Weights of a small GPT-style language model, trained from scratch on English Wikipedia: rotary positions.
Each number is 128 + 32 x the weight over its row's rms, rounded and kept within 0 to 255. Layers, rows and columns count from 0. Numbers have three digits each. The size before them is the row's rms in percent of the matrix's.

# layer 5 MLP gate, 192x64, rms 0.311, rows 23-86, columns 32-63
098:121104136120154217067106100137125076194088116132143110107139072098109114074167106127138096152130
103:157060127124133115205147143135213119110121138096134087118118149100143136070139119176080120127105
098:115068134054107127130085132150129124110173096154160168158084150120171143144167177133126144135124
107:116082080107180148157148180147125140138122170085100091122142156114117113124105158190126034136123
104:099078073099133106087146174145152113128123152112143136170133173143135121107137123151189061152170
112:158091110100133164112051115080103114088131120104078141096060122127092156100066136140147103136092
083:197126115170175113111172143153080139139148144106140151125156162113150092075185130103157179114126
104:130055079151167093183136092147156129104071117131069090071089149143125144151145138123146089132163
095:132173134115198098122077107174097094140167110152153137085119128060136137139093149129154123106109
112:092144075160074144170134125104142154104143139143105155120153081119099133138099105118084042126141
088:123210134163076144094105156157098138114105146117173139112112119136137115130188085180102157175136
091:088188108135083144122164143099145113082113117115085079150147137139113118094069172182165140159085
088:100134117105148050116133155173105114111139141120135121108110138095202093146145144156109116144088
103:114090174119124161137109151110140169186183121208080133139074134131107185116175177160100108119095
094:104142049127143172158075102108128109092093162121120123115014142112118108097137149189100095066085
109:122108082087125148118110138171122126097095132134115143170187086118109133049165149095117097073192
097:125149113194163083117085127151160154044160170128076118130143095094152145130130189165092066138104
100:165143121212080144120145135120102084113057144171133142163181083131124092142161074177106153172148
090:178128187095105184108144089115069109171147144127083154066109162146117077175127123160152060115083
113:092123130189078165186143185138112160085111111204100135138119132092082130092082102138095099148173
115:138137149081106122173152099139109149194072127152115100086098109143116103137071150041144094115134
104:161108091111163111063104147150142096137137140146107108139153133048156126113155177106168118126148
119:124081083121108177117153105077091069158084159132184089171086073106116130127139103135117143138110
104:116177136125079086143164137075091108184163152104125147115128145105103111137141132129176058081089
101:127137109180164132108084166180069113141125128135149113125096141149165136098093103077074162113166
098:120154145110183133155086168116128175115168097148086146187172116138162127173153157195135077147149
106:091065099149147100140058171163111098147132168118128126040142154116171155083136150099136112119194
099:161144121142075122148153142093125067127180140108166175173098072130174144153122173120131079093088
096:074143121150174200091100172140130167136124163105127175150142107121148114187176179121129106144131
104:160172112134172089077142105093133115123194110187148140152090174144162115177124122211096109166111
099:091133134145112104179212180098132189160095081097182113115104166087170151112102116180172099098123
107:151119115132159163154142067136135154162118133149041096122141199145092173121136105141152103137126
112:155112087129164147135077096167178110160159190156141078105108122122104115112117172172093100105186
099:133129132116139117082150135132084054053138084139126150112131047129148170105155107133187095126102
112:125150116135125091133116168142134137118116167134094107102139099138183101177072115111148091117110
107:139084094133164156138104110152174142117109144156115124143117093139161185132201138155148147105093
113:192124102150065126132104178124065131139114169142135070142093139078085150078097126179140095129196
096:165186115170122146177174104095100088141089103117115131076084125070170110096110167113092090120147
102:052100106132146159090094117111118135137195149140146162125140128102157185147060125155179087171198
092:134096081108093156095118108099088124162145126168114138137146064125075098143169173054100156115153
100:151160096105078067139151113113121146118089128160088113114126152132091127122096169142185118226089
112:216141099104096060108208114138147081147141136061178127124125130124134128125123124160211122154124
089:111166096141119086116162155085091070146149160176171103118133149149130150154177156137196138169111
102:121084196091148169091108116151131084071245119198173120119097123121120118103116155123188122155153
097:126103190053094159151114134159140102142107092105174117163098157078128114082116089141165089086108
106:126110081130056171102095077143078110134155091106172163139091136088093095141099153156169129166097
099:108126170108139144087120157137124119131136129153176182181158152155179122143154109126102110138060
110:151129104144116154101174153111167099200097119149139130119134145116095094118151149135074081121074
105:155178110114091068139136111148114061150101127187126129111156076150073101114191138100165155096155
106:127123135121117176161131231114113109085117110083177157173152116079132138074147132135123137148129
106:131152136137125173118087154123167115180148128119098134201130151106168124120127121095187104132143
078:089089112112137110128128202162158133116137159181139082102130120161120119156146106161088128136106
089:113117125150153143147073149079103095134134071096166105128110100131130126143103167103165107104209
113:157105116147114157137072121139110106161111121185118159151213115123152170195098116104190157144195
095:153088149105140161086105135099063103145080171148096119114173123141105065145100139169083109070091
092:101149133179057106103131174197082094137100138131106105147130112125137144081128160071141114136144
095:127137110133144167165144153152123092158152096129137143123123097207122174118146130065065151164130
095:069157160136147144109130102158175150108170174167167136113132131110164134105131118119143106156140
088:117124092169188098138156096189203155118124126220120151162150147129144131145125197118151162156125
103:182117074081149158085185132128109100091122145161128139172145118102144130071126159132153118103122
114:163167105108170054108118108150129123195165091180193161122145110161181132123138101094110076141113
099:069076134146115114086135125155171120112136077118062110199081162115169121091111069102155091145138
100:183148100093156121098171129176109169142152139155153126086135105129128175115145113069119183116151
103:107124068122121123128125150089127142185110129166172149157058158111097090137125105134167097116150
# layer 5 MLP up, 192x64, rms 0.287, rows 23-86, columns 32-63
099:147091159094146106076114090084024116146157145092123152115158075091144103104109136131116091061160
104:207131134120142175106132150119111099135165126142144224111152176130143126174124110127171094133129
094:163160142142131097167104154151140151124175146096137135117088177140144149100136143127158174117177
101:136142137181169186148081155144057170096115112099100164112132112122144163120151119091094080083123
112:097120100163164136121071139086086144133159072154105140078110139139090162206127166078095136183117
102:115129079119134155066142068135130182196134118157144130144123104140136149108106145144148146182115
077:072081139105153135117026109180138114115136139126079136152150162140171117172143107132182129152202
105:089100137180074127133212144101134117120128131141135080130144116144136141103110179145133142161139
093:095090138153163086170107147130103137163141136134147125095153119123134136116083118118177128081086
113:135138139101124144145069140109094122104090104177111152090147163135101098138171151146105156062161
085:105158107172098079126154097097226112122163142143102095130109192134116128070102148164160151137135
098:157144177145176106118105169099122117058125143115117092092143155146107183080128140121133101132074
082:139149124112156130146151165048057117156142118114096156069163174128197070158166106141108127126092
098:125169116151164195169159145112154101086166125123169166094168129087162159165123114140121139133143
085:136092091146086127066113111108148137097154177084090080161132091161115091092109160162149108140145
106:072099126090092128120119102056163171121122098101157133127108111154122119091121152159160091095101
100:152169133155145137162143175181154185104151168157166093111101097139135179146103113116123136171126
105:121106104082124142107140148161184158145155179167158122164108101111133130126141099102103110102108
094:059108096140149131134124122133178160145101070164122170163126086073105090127123099167117141131132
118:108189092128112156179109074102165088141163156117102071173072134068160104134090144144136139137100
102:176120123145077160138083114092105027107136148168058111116116116145111127130114097134112137127097
088:152137183199081175192141193157144091105141118111137108109113144126089128146096148129129108063122
096:144115182113110093121108133132132117144058115139129188137101148177137140122131075122114135130184
098:090137150115176085157094091119031111123146126204163143123139161097132102087116090099163124097145
102:201159154119146134105151125098150108170068101120136106131105109134090062109113189151120138129134
088:133178137116167095138113105154169148138147105145056086141127169119121162079121064058158093131087
120:105123120049133145103148141176156152121145126156122124119129150118112117126093070163113072072170
106:131138125137095100177107107075138153179143140125099096150107132108175065117090114181137122109204
089:185151112056066101135175143160077141164124117114145103107142174079147121098102119136161133124113
099:096126134113161066063130128075125093088137126134133228071136189163102149138130138118102111135127
095:107137114097131118135164168137112206114087128170162144131125110120157150112082174103132154099154
100:142155202142082176118127139111114157150174054098128148077096156122147167128090112082185144150090
110:196188138169106134151167113136123174108125187097139160114140114126098073113135081200100102102144
090:138142142100135188105180066129082149104079144138123073124113098116172137132177079108020089115168
108:129128120088069108137143110120086153105110147138133170152179123109135100167134121142079094160130
113:117062087116171070088123157159123165124072130127141141110157107152155140115147095147107124134068
104:088081176171127163125100086162142087117089118134143145130086135127077173147086134092095125162100
098:175062120231074060093132074112158118147099135110094097097092116137104109144162137124139185138148
107:115112103100105088118116132121081195152153166143127025050141114114136153089157101132115107158138
089:057129080093164142116133110167103149126120034144175162147156100091131159067158150116113107101179
108:148179093164169106148115106114104140131144150116129137123154144147085160055159189077136129170096
106:131152121081112135114057101177111114111121132172071133149112162075080161098079138082176148154113
095:175095090164165129171214151095187068077083100116097180131108114110141155109080100119088141137162
108:121144113146176133144146090093100106117128204103099136123114189178121167212145150095161133149134
098:168136154142136122171092083176145133132132133127066125175114101152148126158106105116199177223111
104:191123144151124126131147152090139133140145084111148145136128133186095107120126165047134127137163
109:125125116100135166143142134106154121157080119131080121152084123111174115195165161138159156182098
104:125138114178103160122160110138140109107155124192090161064178114148155163137178137121152126079087
100:174096128157118087137085193175125129094152069099113114159127101134168178123170133122110128119113
110:190094124139122095117187146114137088158161113126170070109084107101168077114157099168110091116133
109:109176112131059143186142135083129148133178137108090120145175109133159178107085129172180132135105
080:127190117174123112173146152090137083145064138097137116097180163106124126153140160199105128162178
092:126128129162148136144166169122103124071191124147140100122129129167085181135071053108143080144125
101:170095126165111111122090165154154190146088168137118104082191179133082104121135120103171112137140
097:110122147158112058067163157122122124081062116142134040105140155165130160172134145176125112103090
094:128119097142106127075171153114160051096155189105097131170132165099140136095136146190148136114116
101:077146146120121117108146075208138158132111143165094115117116074134139087184138191123096118154138
106:129092121096111122108118113126071133127106139148105148099070095077081133099137119115102081172120
090:170173150136151175123075100077145112174171153117174138101154158156112183139116076137079195116104
104:101145141108143116120117130186103126151155108103133155086076175142134142154148106120092112080112
111:159147124196104096226090151192120163097113118138103186096081082167074109130122130111151158107114
097:122118156144143127142118166134122139175118152112058136067113126117162158181166119164107144111054
096:142087143100061113115125136178143150135148091113144119142086062120158099106147152147147147097149
112:105095146156111153112130104125115151091098137148184110130115143141074148155112175111097079046159
# layer 5 MLP down (transposed), 192x64, rms 0.157, rows 23-86, columns 32-63
102:097139085132111155114167095147125156100183130150164097139164152093124095146137094157144074073161
102:070110096149102085115110157121126088181164074113170119107091109165132135132122143160123144088173
094:129103139178096143100089091153180175151116143153194178122116107154112174139188116156124143082107
106:151184121083148177139091179107104128129164095141125066128112034109137107157114145164131152095173
109:122110158149164123151089146133135066118174093107127081114165135133179139151158178112145118157148
110:133151113100116134191152123097141098140099145141158119128113090165073131099148138087130088075154
082:189120096138145162066192170107120109117150113094113132076115116156142113060165135172112119077066
103:153131112172159156123087087168151111103172105093117111074139086116124075127153176151179125149086
096:151159161116146130160158101113094158102133047165146110125155190162177148125074096083104117090147
115:130102145086122112165186117118124182099165080147134134116143110054160172137124157141125203168071
087:156098085148119172152214134089077146069083105064111167111163095166111100098125113085091109125183
089:180113154125150149140116077136164123146132150170101171150087140151131117103167109124146059121150
096:100145117058125119167124102119120133135170094150128118116151214163178042122093125114123103118109
097:161124123121118087133146135084160141091122165153140173084080177125093088054099151078068118078128
089:148141092092030142080182149118114120088119130102147112086181130173113116042086145138110105108150
102:204123117146091146155172161165140144125083166129145086105142155121135154129111101101143044144105
096:106126119151151104099119080115185157178135113127105050104105068143109155153177076172110070119179
101:139108083015086159103157154126133093106112134180184139178150103103082160126193131119114056145144
095:158122131135182154067090137183079119174204055097148117081119111156122161171069110151109095103169
107:135139119117112074069093123141104136165150118105172080102131101167182143138189073162125134065102
102:076103093155077174108116115102121104147140113107117162121078123161149107105135092119101113074104
102:087180046158117172129122155143149138088064136150168118172150079134164122136104123096154124080098
104:156085098105173126143075190101138158183077164138122151144132127130087072134148132134138077083167
105:155082111143128134070115101126127113146183167147121124098132146139113132174120133118117113229095
099:086143116119086139102116082075056082126176106118129128137097175088162145099165122139091163160201
090:137187174077160108091144168144135117071152119119083130129093166101124099162173151132114149191102
128:088117102096097136155098127152145149152168129142127088102135129176165133136091141122138065157133
099:112087174130118106137061094145135105123078143140146174127154129159167157089085064070103142155093
098:106127062114126129139062129101150093192164098094140120144100076101135119104120168052142126155131
097:141106055087172183140122143116156182172113103179155116131113081153086121093112143162081120062142
104:143114164112111092064120114143176100128166148127112142125143088125086102109120086103085107139131
100:114149173143170214078108112099086152128105135069124138051141117167112176118094108174173106163123
112:126177124128151146147150124149109145146134146145160142123133181166159146065176127107119227067079
093:081158127123107029163064110094124101147192127115122145184179160177123122147120129176133148127165
111:132172138051081079126183111117164159140132136124135110235172122101115159141110088152128101120135
108:165161158104079114094164127091141112064148157111190158121089150091191136152136133151149179156117
108:189120149140131170107114158169141074160183087110147083193147034144131163149107144046081105102092
099:072119127163145142124132145169160124111171134122095109154068141145107194148141175096175130153079
115:063173172164125090063124160125070130130151097164194138142104121114107099121165112131097128071083
096:150065168145148119133131123138099132105101157114136097085080129127131094154191139072087157145170
107:128138137118121175179170174108116052066130111152120164167131095114115136125108117082084190150169
106:089042176145110109131095108075147117142089129164140155139109140151104132116133129117092159147106
090:189111112179139115108080175119127106191187162169098154167117139097128071115132101176138169144104
109:119143094112112075102183161102129167093043142149068163168172174077118109146111111096099164152144
102:127079183124129163151097160141166140104075076125103172130117117114155104027138146109112105168097
101:137156126082156072141058134145124090133131146173160139155061168119125186141131111120162057114138
102:131182103141135153130124121143093119103099131139131156184165130126180082130140153107153246070145
104:172116114153117128120189168078131091173116164113072118133149087147073096139107105124094125155079
100:150136140151094102193166147097116133118115126132120155145118071104138082114126096115070075142224
101:148093141095077107104165156079128130100155174066109105139225155138067121158134095127067143157145
114:131175094113096076181112175208182161144140147063148139109087169128107146094054097120124167148084
082:068132120068135144187089098134108141113125125180115130136119139120139176145155135090174135091091
093:130143133170162095148086148092136160088131123098136149118097177183167155116109137102145089088113
102:113105154141132135139152149147155102128106059187179084127122165177150107124095087082205148172167
098:114129101155226104174126106147140122130171113124183090139123124121092133172137126152115122119169
100:115168128118173134142190153105160112094155176166099123119124158097151154136137121156118129156102
095:163107118128121144133084157104147143141067111117138122126146128103126099132089091128115028134134
108:164130099142113094135116144097133156158112132096116131132130195139089110075107147139130230133110
089:152131186102158181154110149062114155153212153075112151124171116095127102099072170080097138070114
103:101139167143117091109146116059105049142172124120082132128135153136143093166165125168162104096125
106:134138136187100121135066109191138126135146135072142163149097130079139114163086111100109145155072
099:147149064118139177121163112165093119153143127088096145169110173082064102092175096122154195149078
088:153115091148145137099114152104100166131097106066125109141180180163113112137151120136133092072186
110:142130156104104164125148176100104152150130108173074192125096093126072141105138159110128130163160